Each number is 128 + 24 x the weight over its row's rms, rounded and kept within 0 to 255. Layers, rows and columns count from 0. The size above them is the row's rms in percent of the matrix's.

# layer 10 MLP down (transposed), 640x160, rms 0.0628, rows 33-47, columns 0-159
size [106 108 102  97 103 100 100 101  95 104  97 100 101  98 102]
[[159 128 135 115 103 124 130 114 135 118 127  99 112 152 134 124 127 129 137 123 159 129 127 104 105 157 111 124 163 139 107  85  85 147 108 138 163  93 148 118 133 118 105 113 111 101 118  88 116 127 125 134 154 135 114 120 163  93  96  81 104 112 129 127 161 119 162 126 173 150  89 100 133  75 130 149 142  91 117 182 100 104  98 150 162 138 140 159 132 130 146 108 133  94 134 121  51 122 145 111 119 116 145 142 149 115 137 129 157 116 152 130 137 132 117  90 161 116 110 164 161 171 132 117 166 101 202 153 145 126 102 133  82 105  97 131 166 110 129 116 111 103 109 131  91 154 148 141 123 131 122 132 150 129  94 106  80  99 103 148]
 [124 134 135 123 110 113 151 136 115 103 130 162 125 167 134 128 115  80 139 162 144 100  96 183 163 133 131 132 155 171 121 138 133  72 106 113 109 115 150 147 135  83 115  99 132 131 110 100 107 168 108 158  98 118 139 121 153 170 144 114 174 124 139 160 157 124 140 145 160 117 124 162 150  93 111 164 153 125 119 108 152 120 107 109  95 151 108 111 148 138 137 159 170 141  77 181 117 155 137 101 124 128 165 146  85 107 126 139 101  94 109 120 183  89 101 117 115 105 113 116  99 105 138 141  59 122 145 145 133 108 136 161 146 148 137 125 163 114 150 137 108 138 127 117 123 157 142  98 111 110 121 126 133  72 137 156 127 114 146 137]
 [125 170  83 165 130 131 116 137 142 147 101 126 133 142 128 141 140 124 135 119 153 158 155 136 172 112  78 122 110 142 128 115 126 108 123 152 150 162 102 146 188 147 128 112 119 105 146 140 159  77 173 147 154 170 120 125  92 136 127  67 120 160 174 107  99 134  77 154 131 131 119  92 109 106 127 116  76 116 163 143 165 122 101 121  91 108  87 162 118 119 108 139 176 115 134 123 136 109 141 125 162 128 117 151 149 142 135 117  64 177 118 119  83 116 142 123 118 148 147 104 125  96 111 106 134 145 141 134 127 165 108 104 122 129 134 111 147 148 144 118 178  97 151 143 153 131 127 121  91 135  79 120 127 119 135 148 131 152 150 135]
 [116 133 102 104 152 118 136 106 124 137 146 123 126 111 130 115 168 124 129 144 150  93 103 124 126 147 127 129 133 155 145 173 178  91 113 127 156 101 129 125 120 112 115 177 103 117 126 150 163 137  81 178 159  92 105  85 140 147 136 146 123 127 119 156 104 122 117 105 139 158 138 115 114 110  52  87 109  92 134 123 107 154 132  70 114 160 114 136 149 106 120 200 119 159 135 143 116 135 146 128 147 134 154 137  99 152 152 143 165 174 119 125 144 100  87 172 150  89 141 153 129 130 102 144 107  82 151 115 133 100 131 116 131 130 120 160 126 127 127 138 136  87 150 113 104 166 114 132  99 123 133 129  78 161 164 152 115 128 127 151]
 [128 159 116 112 137 103 105  99  92 122 138 169 144 107 116 121 159 161  72  96 152 143 122 116 123  99 184 120 160 115 138 162 131 139 137 118 140 161 135 182 158 107 138 144 113 105 146 148 118 139 122 136 126 147 139 113  75 184 125 144 115 123 163 143 122 158 127 148 112 147 151 150 108 131 167 153 152 140 134 130 137 147 139 136 130  94 155 101 134 123 144 139 138 120 151 128 116 119 157 146 152 146 116 120 111  91 129 144  73  72 128 125 180 150 148 128 111  96 115 169 141 106  96 115  91 103 110 104 128 144 137 125  87 112 110 102 153 145 119 135 124  75  96 139 142 163 117 167 179  72 173 135 145 141 109 115 123 159 134 111]
 [ 67 147 126  83 134 120 128 118 102 135 116  88 127 150 139 156 122 105 125 145 119 131 200 170 169 156 114 129  96 111 121 131 130 151 127 123 134 141 135 108 134 125 193  94  93 133 158 113  97  94 139 119 141 108 113 179  83 150  84  96  97 105 143 118 115 105 152 107 131 153 138 159  76 136  98 132 145 161 138 136 113 118 186 149  99 114 145 144 117 114 118 130  90 147 138 143 150 131 142 143 136 104 165 141 152 151 194 118 122 130 114  91 134 132 107 142 123 120 118 145  76 148 131 123 136 132 107 122 127 140 121 116 111 199 131 137 113 133 116 107  96 142 130 147 137 119  99 146 141 145 156 136  88 145 126 173 156 114 140 130]
 [127 152 173 119 122 127 101 117 127 114 146  84 154 139 137 160 119  82 171 189 129 123 141 144 134 147 141  90 156  60 165 136 122 135 137 113 151  85 175 151 101 160 145 121 111 142  85 109 120 120 153 132 108 140 139 130 144 148 150 148 126 144 118  93 142 146 114 163 132 109 132 175 157 171 118 114 120 137 135 140 117  99 106 107 102 120 135 166 128 127 148 119 114 156 118 102  69 155 111 123 117 140 140 148 134 102  97  82 152 132 154 122 158 112 173 150 112 134 102 189 113 141 124 184 124 155 131  89 108 120  77 147  88 140 124 141 117 123 128 151 152 131 132 144 100 129 179 160 117 148 122 115 136 143 147 132 119 123 118 146]
 [150 122 139 129 135 137 114 137 146 126 106 135 148 115 125 129 125 160 135 140 149 109 135  79 151 142 121 167  87 128  93 144 102 190 141 131 156 108 153 141 146 118 135 142  98 123  79 125 143 102 162 117 127 123 148 141 135 104 141 133 153 165 169 112  91 132  94 113 117 106  80 125 145 137 159 118 150 138 132 136 118 114 172 157 122 125 151 145 150 153 134 136 119 145 168 135 135 166 119 133 135 125 115 140 142 156 136 128 124 140 125 108 121 141 179 145 131 141 159 135 149 111  59 160 124 160 106 140 104  88 149 114 108 116 166 147  71  50 123 132 177 117 101 159 126 175 105 102 116 107 111 131 146 165 170 149  95 126  79 146]
 [113 117 143  74 162  94 160 130 123 129 133 132 136 138  92 120 101 167 130 199 151 119 151 119 132 153 100 152 158 128 170 109 129 140 107 154 117 135  97 131  94 125 169 136 112 101 126  86 115 130 139 198  93 166 172 149  68 133  91 158 140 102 115 150 108 144  94 109 126 176 112 143  96 126 116 139  78 104 151  99 130 101 160 153 142 134 120 150 128 160 128 104 109 119 137 111 134 125 131 147 135 119 141 122 135 117 114 106  81 115 150 149  78  99 134 144 117 111 127 103 136 155 129 107 157  98 144 130 158 156 102 109 139 132 136  66 138 124 130 110 105 155 102 133 134 138 133  94 128 151 111 120 155  97 134 137 122 159 166 129]
 [144  83 111  81 140 145 137 125 133  90 166 115 130 142 102 139 148 132 130 112 141 121 104 161 166 160 105 132 110 156 140 118 110 103 160 139 140 137 115 121 139 148 151 160 126 162 178 126 159 143 131 145 134 121 108 122 125 154 128 123 158 125 133 119 137 159 138  90  96 116 146 112 120  75 151 115 138  85 140 129 153 141 130 130 101 139 151 165  91 126 129 139 107 129 146  93 106 141 145 121 133 112 124 122  76 141 107 146  80 103 164 131 115 110 162  84 148 101 182 138 117 147 134 107 161 177 125  93 121 110 143 112 144  92  87 142 141 140 130 129 105 148 133 139 173  86 119 177 132 155 161 179 141 170 159  79 125 163  93 118]
 [117 102 129 119 132 151 129 134 138 176 148 100 104  89 174 107 126 102 141 144 140 185 144 123 115 129 118 131 166 146 144 106  89 151 146 143 122 144 141 119 175 101 130 127 118 168 105 133 110 189 160 129  99 135 136 155 154 105 119 129 125  99 155 134 145 165 143 149  80  82 136 153 129 121  97  97 133 133 189 133 121  89 160 110 119 167 112 148 165 178 163 104 102 142 155 129 102 142 119 134 131 118 110 126 143 109  86 189 111 125 123  99 168 161 108 142 135 136 125 150 135 152 148 166 126  85  92 162 116 156 122 150  97 109 132 129 180 130 139 141 107 131 136 136 123 166 145 106 119 106 125 114 149 137 113 115 135 120 102 100]
 [145 174  96 135 134 177 175 115 132 154 119 166 138  87 145 141 159 136 114 140 121 121 159 112 120 139 112 134 119 115 131 150 151  87  91 129 149 129 134 158 117 154 120 159 176 139 114 150 145  74 140 103 147 136 141 162 101 153  79 145 139 126 103 140 137 116 171 117 111 177 121 123 146 124 129 163 106 142  88  65 150 144 143 151 146 143 157  82 127 110 134 125 123 137  91 105 163  78 125 122 124 109 106 156 113 127 153 114  90 159 109 119 159 119 148 141  76 122 146 122  91 143 126 119 139 126 158 120 120 151 141 119  80 135 111 120 168 136 140 123 131 133  93 122 119 142 105 137 129 141  98 137 116 112  87  94 111  92 181 170]
 [138 111 115 153 142 141 110 132 118 116 147 137 135 109  97 120  90 133 127 174 115  91 146 117  70 123 149 120 127 148 114 102 146 138 138 191 162 105 121 103 131 121 155 144 110 132 126 154 143  87 111 111 132 136 144 145 160 143 126  49 131 141  81 110 125 153 103 118  96 110 123 130 138 139 137 123 111 144 149 109 133 169 106 118 114 145 169 103 132 120 168  96 115 123 144 114 143 129 164 162 108 108 156 137 114 121 100 144 125  99 122  72  72 120 150 152 132 118 141  88 135 121 104 112 133 101 180 161 134 167 111 121 127 130 157 101 149  67 105 154 113 132 144 121  86 109 161  91 105 118 148 122 132 106 100 144 151 125  93  77]
 [178 140 150 114 110 100 131 119 129 103 126 149 144 131 125 133 137 155 164 136 175 112 145 103 134 123 144 112 157 158 116 170 146 131 112 153 115 136 172 178 167 124 109 120 142 175 103 122 137 164 145 118 138 136 173 140  95 118 111  93 167  93 104  78 118 110 116 121  95 155 137  90 114 148 162 138 144 103 107  80 115 133 138 108 143  87 164 123 119 162 125 125 127 111 127 148 109  75  93 138 140 142 142 108 136 162 126 117 100 140 140 109 140 123 138 137 163  89 123 136 125 100 112 158 134 110 121 125  87 147  64 153 129 131 129 183 140 115 148 125 135 129 113 129 117 150 122 151 123 116 188 133 153 167 154  97 110 165 109  79]
 [112 159 106 101 166 134 105  79 126 132  77 140 108 168 169 139 125 132  94 143 100 136  97 172 139 109 117 122 139  94 125 162 150 134 110  97 139 119 109 143 108 180 175 103 128 149 122 127 158 178 164 115 136  87  99 129 100 122 140 148  99 107 137 120 119 107 132 136 161 107 116 163 138 148 138 130 148 103 110 122 136 115 110 103  82 146 170 104 161 143 118 122 162 131 129 124 151 132 165 126 123 113  99 100 131 130 131 111 104 113  82 126 114 145  81 133 127 176 143 131 119 173  85  89 124  92 128 151 143 166 139 136  87 125 115  93 100 124 140  87 119  95 104 122 100 118  95 102 149 140 108 122 135  95 120 152 142 133 175 112]]
# layer 10 MLP gate, 640x160, rms 0.0633, rows 34-47, columns 0-159
size [113 102  97  95  94 100 105  97  97 103  99  93 101 106]
[[154 188 169 105 105 122 169 147 129  92 145 115  93  86 143 117 144 153 124 139 151 138 148 143 115 122 113 120 131 103 158 109 145  73 126 103 127 160 132 118 165  88  81 150 115 114 125 129 129 160 121 141 100 115 132 109 174 102 130 171 118 105  82 102 108 165 133 109 150 123 169 124 148  95 175  92 165 124 147 100 134 135 123 154  83 133 136 117 170 179 143 102  91 141 173 169 171 143 102 135 107 127 164 113 114 158 129 163 106 127  92 131 163 160 116 102 109 113 130 131 135 108 120 109 113 148 110  96 116 120 149 148 107 138  99 111 166 115 126 129 138 134 149 105 135 112 109 115 137  85 125 101 161 124 108 124 131 122 141 124]
 [118 128 177 154 162 131 123 146 130 112  94 129  93 127  92 135 111 116 149 119 115 116 111 127 154  82 156 122 136 147 158 149 103 108 156 149 141 159 147  91 134 142 132 111 126 144 133 156 152 125 131 127 137 130 153  99 120 179 137 148 101 131 106 153 169 115 114 158 137 133 129 114 108  77 135 114  93  69 113 111 130  99 107 147 156 127 147 140 121 198 157 136 113 139 169 161 133 152 111 109 154 166  97 132 131  98 161 107 118 138 117 129 133 114  75 171 124 145 152 123 157 146 134 104 116 151 158  97 137 155 150 117 105  93  99 139 146 142  77 101 117 143 142 135 143 135 108  80 109 106  80  65 118 117 134 143  93 122 161 109]
 [155 138 103 109 101 130  96 106 164 149 125 118 120 103 134  94 129 142 133 139 133  90 155 114 126 123 137 114  65 164 142 113 141  99  82 142  85 117 130  97 134 125 140 149 132 139 173 133 160 108 127 113 124 130  65  78 153  76 105 107 126 144 183 126 118 152 126  92 152 137 134 144 165 117 134 170 148 111 148 176 150 174 146 123 160 144 135 106 170 117 123 139  69 108 156 116  72 107 121 134 127 121 124 113 129 130 190 116  97 103 119 110 143 143 117 172 107 116 135 130 131 128 132 140 110 125 123 123  91 150  93 127 116 150 129 146 104 133 148 147 189 143 134  95 133 122 140 168 153 124 121 147 104 143 121 118 167 122 137 117]
 [ 96 122 126 104 118 158 134 123 122 131 129 110 124 112  59 110  93 115  93 157 117  87 124 128 131 112  95  94 123 137 124 153  83  95 156 181 173 135 150 134 108 138 108 131 136 117 158 137 114 124 144 128 129 125 136 118 142 155 102 111 111 126 131 128 148 114 139  83 141 117 175  78 159 115 146  96 106 151  93 140 134 123 154 123 141 122 141 143 131 157 111 154 125 142 103 120 117 103 131 194 126 132 120 122 113  91 132 134 121 170 169 125  88 125  79  94  82 155 106 120 124 144 149 139 148 160 149 128 123 176 120 126 144 143 162 156 119 111 147 115 104 143 148 187 110 141 138  55 134 113 107 162  94 149 105 111 149 153 147 150]
 [ 75 140 129 106 173 123 131 140 180 124 117 119 108 143 129 126 159  99 128 129 117 144 105 114 136 156 127 132 135 100 124 161 137 148  61 132 121 113 126 146 125 124 107 130 110 121  93 168 134 109  99  82 155 104 122 184 127 145 135 144 137 153  98 125 125 163  82 148 104 103 151 127 110 134  77 124 154 132 124 132  91 123  86 169  65 107 133 114 111 128 144 121 144 127 165  99 152 158 106 134 128 157 162 132 148  92 154 159 115 143  96  98 159 121 116 132 103  95 130 155 101 123 114 146 154 133 125 131 135 109 116 145 111 145  95 122  93 159 171  66 115 182 114 110 155 134  90 120 148 157 132 118 110 114 145 126 170 105 119 118]
 [164 114 160 144 124 108 114 165  93 134 159 107 137 140 159 121  76 114 167 162 129 147 164 152  89 156 112 174  99  73 140 116  97 112 134 158 145  85 130 100 152 136 159 162 111  93  89 115 101  88 146 162 149 122 127 138 170 129 116 139 138 114 142 142 120 141 110 147 104 108 106 129 117 132 133 109 140 139 121 137 156 149 115 122 112 117  84 111 130  94 145  99 146 135  63 124 124 110 147 141 188 149 124 109 158 152 121 144 117 113 125  93 132 128 149 162  97  93 152 130 103  99 146  95 138 120 140 113 110 170  67 130 132 154 137 153 153 115 108 172 148 104 124 145 129 117 176 156 103 139 131 110 134 122 112  93 125 117 118 104]
 [104 122 163 127 137 126  90 133 137 153 140  76 125 139 126 126  73 111 154 127 105 161 109  89 122 122 126 199 187 128 106 128 110 141 135 113 150 114 151 103 142 107 132  85  96 132 103 101 162 118 132 101  91 145 107 130 145 103 110 169 129 133 144 141 149 133  90 101 125 110 104  91 150 143 195 152 127 113 130 104  87 135  92 132 117 156 130 140 121 153 146 120 127 153 163 125 122 107 151 127 144 137 165 133  69  91 154 130  91 135 111 132 142 124 129 130 109 104 109 107 147 105 149 172 157  81 141 144 125 121  78 101 149 146 124 101  91  99 111 137 143 132 146 110 105  99  77 155 125 155 146 125 101 139 111 113 147 121 131 151]
 [124 167 114 115 122 126 188 133 154 123 100 156 137 155 128 154 155 166 148 120 130 124 147 160 108 106 110 112 143 141  79 129 134 104 154 183 159 145 151 155 182  98 125 119 138 122 121 117 125 122 152 124 155 153  92 149 179 123 116 167 156 154 137 131 113 138 101 159 142 126 129 154 138 141 151 106 156 145 123 160 102  44 137 127 111 118 129 147 103 141 130 104 134 161 118 115 109 122 140 111 145 128 130 146 134 119 109 106 125 126 116  97 139 126 124 132 141 107 136 129 145 146 100 156 123  81 100 119 119  99 115 140  91 103 120 111  70 183 110 156 110 103 169  96 179 133 182 135 137 118 164 118 150 148 128 124 163 107 141  82]
 [109 143 124 155 123 168  99 145 103  99 186 122 125 163 128 112 118 151 138 113  79 125 171 107 160 113 134 121 153 127 135 120 151  95 141 155 116 104 115 111 141 129 116 144 150 131 128 121  71 122 107 164 119  84 115 125 174 131 115 128 150 119 111 118  78 118 152 161 153 149 121 117 110 138  96 177 158 152 132 150 167 133 144 155 111 110 148 147 150 131 119 124 160 138  91 148 119 151 110 117 152 150 142 169  95  93 111 132  74 113 102 151 109 129  99  93  94 133 138  85 128 139 118 126 134 125 151 111 121 156 165 110  59 154 114 168 147 104 139 164 167 117 139 123 102 133 108 136 123 103 107 109  82 136 139  88 139 145 103 156]
 [124 152 110 114  98 110 105  86 124 101 121 136 155 173  93 138 173 121 107 108 104 114 124 148  88 124 158  99 115 108 109 155 150 158 145 104 187 133 136 122 109 167 138 117 160  87  95 117 100  87 115 122 126 129 117 132 130 108 152 105 105 124  91 103 162 151 113 111 150 167 148 112 141  92 120 111  80 139  91  84 121 155 157 157 116  94 132 137 104 129 136 132 167  98 126  95 133 127 162 145 133 116 138 104 115 119 137 105 133 148 118 177 125 135 132 150 172 122 134 138  90 122 144 130 119 123 113 112  85 160 138 115 103 127 118  66 159 113 141 128 165 158 162 128 152  96 100 149 188 119  97 129 136 142 121 161 161 137 106 111]
 [143 121 123 153 121  81 177 151 136  94 148 136  90 117 165 137 130 119 121 161 129 162 125 130 124  88 101 105 153 148  77 119 145 125 112 114 156 146  98 159 117 136 112 103 150 134 150 141 124 151 157 161 161 144 128 148  93 130 118 115 159 103 119 128 151 111 163 139 138  93 141 124 121  99 147 136 137 147 109 160 107 139 152 104  93 165 143  96 135 154 126 132  94 148 137  58 136 111 102 126 156 100 137 102 119 151 126  82 146 125 167 143 110 140 107 146 119 121 134 111 124 135 136 134 117  74 114  88 152  86 104 155 135 126 108 130  76  92 174  88 127 109  79 122 127 130 184 108 168 113 127 120 130 118 102 156  92 127 160 156]
 [176 129 142 169  98 125 122 110 115 112  86 107  68 115 116 124 117 149 154 140 113 146 131 167 149 178 122 114 116 138 108 145 146 110  96 146 142 124  97 191 158 143 123 113 133 154 146 123 103 109 128 150  89 111  81 132 115 143 155 107 155 113 152 109 147 111 148 123 154 110 123 108 132 135 121  89 132 147 128 161 123 104 151 136 112 162 108  94 115 140 129 140 119 152 165 127  91 132 174  85 129 157 138 143  89 108 154 105 120 109  88 132 118  93 182 142 134 146  90 101 136 174 135 142 137 110 141 112 114 117 155 132 140 116 188 161  93 114 154 113 164 130 159 130 141 107 106 134 125 113 102 126 140 167  99 155 134 112 103  72]
 [151  91 167  88 180 131 145 121 133  88 138 128  98 148 115 144  81 132 127 135 123  77 201  96 114 125 134 120 141 141 165 158 154 142 131 113 153 158 119 113 159 110 116  83 171 175 149 135 122 119 138 157 121  96 162 156 122 145 125 141  98 108 132 173 120 105 129 123 153  84 148 139 119 140 170 130 125 116 143 120 106 136 130 133  82 122 115 156 150 125 163  94 114  90  84 125 149 136 131 118 125 119 134 146  89 124 135 139 107 144 161 148 157 135 138 133 126  92 123 109  74 135 153 151 133 136  85 151  68 102 150 101  79 117 125 116 123 138 136 135  85 136 130 121 128 135 137 140 125 128 126 174 148  91 137 130 174 137 125 117]
 [139 116 125 158 154  97 139 115 145 143 138 112 146 174 162 134 127 165 137  93 142 132 135 134 156 123 118 114 104 110 109 120 148 114 147 153 107 155  82 146 147 178 151  87 151 154 125  92 102 119 114 145 167 108 148 145 156  91 132 178 152 148 107  82 150 121 157 154 131 158 100  94 134 153 149 170 137 124 163 130 112  86 140 120 144 126 144 106 144  96  84  95 146 113 138 134 123 102 104 134 106 171 124 159 117 138 111 140 112 150  83 138 103 165 150 134 129 143 149 145 154 105 131 110 115 147 135 141 185 162 120  94  89 150 142 141 129  99 151 151 154 115 130 100  98 175 144 134 110 122 155  88 112 113 144  92  95 163  96 109]]
# layer 10 MLP up, 640x160, rms 0.0622, rows 34-47, columns 0-159
size [115  99  95  98  93 106  99 101 102  99 100  94 105 113]
[[173 104 162 101 147 154 120 146 100 131 120 146 156  90 109 121 116 163 129  87 144 171 140 113 105  87 170 139 158 134 147 129 172 127 132 104 130 111 133 141 122 127 135 114 120 152 162 137 155  76 130  91 147  65 133  93  92  98 140 131 140 165 118 112 185 137 129 136 131 128 104 150 123 155 124 131 115 147 105 125  82  99 144  89 163 114 138  94 154 179 125 139 140 163 124  95 137  94 148 159 139  92 121 153 108 123 121 133 131 105 121 144 176 116 124 111 183 142 133  82 138 126 111 122 126 119 177 109 126 109 132 113 113 138  88 115 136 113 131 132 137 104 104 131 113 117 173 155 129 115 153 113  86 118 162 115 136  87  97 149]
 [ 99 124 149 138 151 140 120 165 169 142 136  87 103  95 133 120 107 186 150 152  90 141 137 118 155  95 131 117 138 140 141 140 161 155 175 140  95 127 106 156  96 137 135 142 116 136 134 147 119 119 112  98 158 135 116 106 114  75 116 122 122 109 107 107 185 127 117  84 111 105 139 141 128 139 138 120 109 175  94 108 170 140 129 122 174 113 139 148 104 137 119  98 127 117 135  96 157 146 150 159 121 143 131 139  89 159 159 105 153 116 142 118 110 119  95 147  99 143  99 137 140 149 125 107 139  97 168 135 177 133  68 179 124 147 121 143 161 126 107 122 177 139 180 143 113 152  92 117 142 155 136 148 126 108 139 168 133 126 119 169]
 [150 110 134 146 107 123 120 162 112  84  96 173  95 133 173 106 114 110 133 137 143 134 138 151 206 111 148  87 146 112 121 128 115 170 126 147 162 106 136  85 147 121  88 117 129 111 112 149 106  99  97 174 119 128 122 107 124 157 126 113 154 112  87 108 178 117 105 106 121 151 149 146 167 135 143 123 146 137  95 127 115 100  93  94 101  93 153 148  90 102  85 125 155 100 131 137 141 133 143 139 136 136 160 130 162 112 128 126 139 109 146 138 160 156 156 131 124  96 150 136 175 119  96 156 141 166 106 102 122 157 139  94  95 149 101 122 151 169 116 139 149 139 143 134 105 144 119 166 117 128 136 111 185 148 161 118 131 113 112 157]
 [132 128 127 160 110 143 160 109 129 111 121 194  88 109 128 117 148 108 138 124 145 132 146 151 119 166 122 142  99 137 134 130 110 121 126 127 103 135 157 100 116 133 104  99 124 154 125 173 121  76 107 116 122 116 148 120 174 115 139 156 103 150 181 138 133 111 125 185 131 133 138 106 166 133 108 128 124 110  99 146 122 112 113  98 129 103 121 158 141 122 168 153  81 101 107 112  78  69 126 109 124 132 134 145 131 156 143 136 131 160 146  91 137 127 102 140 135 116 124 101  95 127 148 175 140  84 136 104 144 190 111  81 167 166 159 173  96 126 116 135 164 140 147 150 107 148 109 151 126 113 157 121 178  96 121 149 103 102 130 133]
 [143 114 117 129 172 101 114 163 118 166 121 121  71 130 114 131 138 105 151 145 168 123 126 118 134 141 123 113 104 130  88 118 131 169 112 135 108 110 148 141 149 110 152 146 133 118 109 117 130 133 134 108 132 113 106 114 127  46 126 123 190 130  98 118 109 138  85 112 112 164 127 137 113 145 124 103 143 157 108 173 156 148 102 132 138 105 122 108 127 134 139 129 134 135 158 160 116 149 118 132 133 162 126 114 104 125  99 141 125 115 168 116  81 123 181 145 139 171 158 105 116 107  85 178  98 129 144 136 116 131 181 136 100  66 132 131 127  94 116 149 138 170 139  96 118 135 107 150 127 122 134 166 116 109 167 107 112 162  98  69]
 [ 84 117  89 149 181  99 134 179 133 125  88 133 113  95 153 127 105 100 121 109 143 146 121 152 152 145 138 115 118 161  98 121 100 129 126 109 100 166 108 125 111  90 148  97 102  96 126 128 109 104 103  84 143 148 105 122  95 121 124 132 148 147 126 111 130 124 155 142 146 135  99 156 181 128 118 169 176  77 145 128 115 122 133  93 179 136 108 103 117 102 106 141 103 123 141 124 135 145 172 143 110 124 107 176 100 153 125 141 138 122 151 109  88 113 101 129 157 175 141 157 140 145 137 118  81 160 144 137 142 158 138 110 147 121  88 107 109 118 132  68 132 106 121 143 123 135 102  89 180 127  97 125 161 140 105 145 119 115 115 131]
 [ 78 145 113 138  85 134 139 143 101  88 107 135 118  97 119 128 142 104  73 124 121 130 143 146 158 124  91 130 122 117 115 117 116  91 138 147 163 122 126 151 160 119 121 176 135 178 149 106 124  99 151 107 103 141 149  91 171  83 134 109 128 104 128 123 120 102 158 108 141 107 144 124 141 180 137 116 108 127 110 130 165 148 153 106 159  99 117 105 111 152 154 109 122 141 101 117  97 136 105 120 113 158  76 127 134 146 145  69 115 118 133  81 110  89 115 141 164 176 151 132 111 115 111 152 131 182 123 124 152  95 143 125 174  82 150 130 145 141 133  94  99 107 126  84 137 149 151 124 129 176 116 151 116 164 137 129 114 106 111 129]
 [ 99 103 162 153  90  89 121  94  95 126 108 139 128 146 147 122 135  86 118 159 100 120 186 151 128 103 101 146 124 117  94 130  99 146 144 113  97 167 121 175 145 115 118 107 107 155  90 130 142 120 150 136 107 111 153 134 131 102 131  93 103 138 168 103 127  87 150 187 181 144 132 143 153 138 159 136 142 154 130 192 138 139 103 124 100 148 107 115  91 172 120 108 102 104 108 112  84 162 131 130  93 100 105 134 142 117 106 113 144 164 148 117 103 143 171 140 150 137 103 141 143 122 149 154  94 122 101 155 136 128 143 108 132 129 103 121 153 105 113  83 120 129 112 114 124 125 160 144 109 132 154 157 141 123 105  97 119  74 128 146]
 [175  92  89 128 111 110  90 164 146 139 118 104 168 135  93 151 154 160 137 114  85 133 131 123 107 149  94 134 157 149 147 136 110 121 123 130 154 129 168 118 164 137  79 152 158 158 117 128 126 191 149 134 128 129 149 119 159 131 107 157 148 156 145 147 122  92 116 106 159 100 146 126 130 116  97  91 123 126 147 126 151 125  80 121 118 164 113 173 126 149 108 135 123 171 140 135 112  94  66 130 136 137 112 136 112 108 182 133 123 119 159 174 133 111  94  97 161 174 107 121 103 121 115 131  99 104  93 127 127 121 114 138 128 104 109  95 128 157 141 139  93 147 118 140  79 143 136 161  93 107 120 130 152 122  94 123 134 137  88 152]
 [118 113 143 125 123 177 105 155 133 109 148 144 135 134 131 121 164  82 128 117  93 104 106 136 156 113 180 130 148 140 128 107 109 130 122 153 122 135 139  88 156 105 153 107 135 157 104 105 130 129  81 106 116 135 145 113 171  99 155 154 138 125 150 125 132 150 126 150  89 137 145  93 112 108 120 180  91  86 126 135 155  94 174 102 125 107 129 147 134 105 114  84 145  95 137 141  90  98 127 150 137 132 157 110 102 120 159  95 120 143 132 119 120 137 115 127 139 133 117 157 131 150 160 168  72 152 124 177 120 126 156  75 142  78 114 130 149 147 111 151 145 129 141  70 123  85 132  93 154  94  87 126 140 165 127 154 115 144 108 157]
 [168 146  96 113 112 101 107 138  98 155 131 123 145  76 134 144 130 117 164 163 156  98 127 156 102  93 113 123 147 181  88  91 148 123 169 144 146 109  88 156 134 121 116 125 135 100 124 156 121 113 128 139 126 119  99 124 141  95  81  76  93 135 118 104 146 104 113 109 122 115 111 139 122  79 107 135 147 117 104 138 114 169 103 167 146 126 133 120 127 119 117 158 138 101 105  90 108 126  96 128 153 169 137 137 143  99 130 123 144 169 179 105 105 116 128  87 153 142 126 141 130 143 161 154 113  98  99 125 174 103 119 102 152 111 104 140  94 144 120 172 111  87 136 120 104 107 133 128 155 106 157 105 164 140  99  99  95 162 139 151]
 [110 123 136 164  85 100 120 136 158 111 142 127 129 133 152 126 162 153 100 137 158 137 102 129 133 136 148 169 104 131  95 152 150 135 124 151 116 118 143 126 133 179 103 125 140  88 118 166 115 110 134 193  96 109  92 158 123 169 121 144 111 127 101 125 140 153 115 142 150 114 124  86 115 135 115 118 135 152 141 172  75 180  95 144 115 178  79 125 124 104 141 158 121 135 117 128 131 145 131 145 162 126 109 147 135 106 118 136 141 110 119 164  86 130 119 144 148 139 118  94 203 121 142 152 103 124 143 102 158 123 104 123 100 132 125 138 145 156  62  82 136 146 133 120 142 110 161 147 124 145  96 119 140 165 118 105  96 165 101 154]
 [ 77 119 125 130 125 124  84 138 118  91 104 141 124 110 105 110 117 137 133 118  90 154  98 147 176  94 174 148  85 135 133 127 127  98 139 116 145 137  99  74 121 144 114 134 137 145 118 132 144  96 140 150 134 129 125 126 123 101 163 144  96  86 120 142 111 135 151 138 109 115 174 126 156 137 154 107 148 160  92 133 139 116 145 107  85 125 107 113 109  99 127 127 106 169 126  90 148 140 120 140 159  98  89 105 130 123 146 140 136  79  76 114 149 142  56 136  83 154 124  91 161 108 121 109 141 139 123 126 118 112 118 132 118 100 135  98 118 159  82 164 118 133 147 149 162 145 161 118 182 136 135 141 125 152 127 170 158 166 136 160]
 [105 132 163 119 118 144 141 114 124  98 119 115 136 168 153  81 132  97 130 141 116 127 165 149 120 119 145 126 126  91 114 125 125 152 166 146 169 158 145 148 127  71 113 104 185 151 121 166 136  89  72 146  90  55 121 119 136 183 130 109  91 149 123 145 132  87 148 109 113  89 153 119  78 166 151 116 148 142 127 114 131 141 110 114 115 129 126 123 162 117  72 114 110 165 150 132  97 164 127  97 124 136 125 144 167 162 143 151 106 106 128 105 110 130  95 144  95 143 137 194 128  96 124 116 134  93 137 107 101 118 141 119 110 127 135 118 135 128 159 135 143 121 125 136  84 140 110 109 123 145 125 113 132 120 137 164 129 136 168 119]]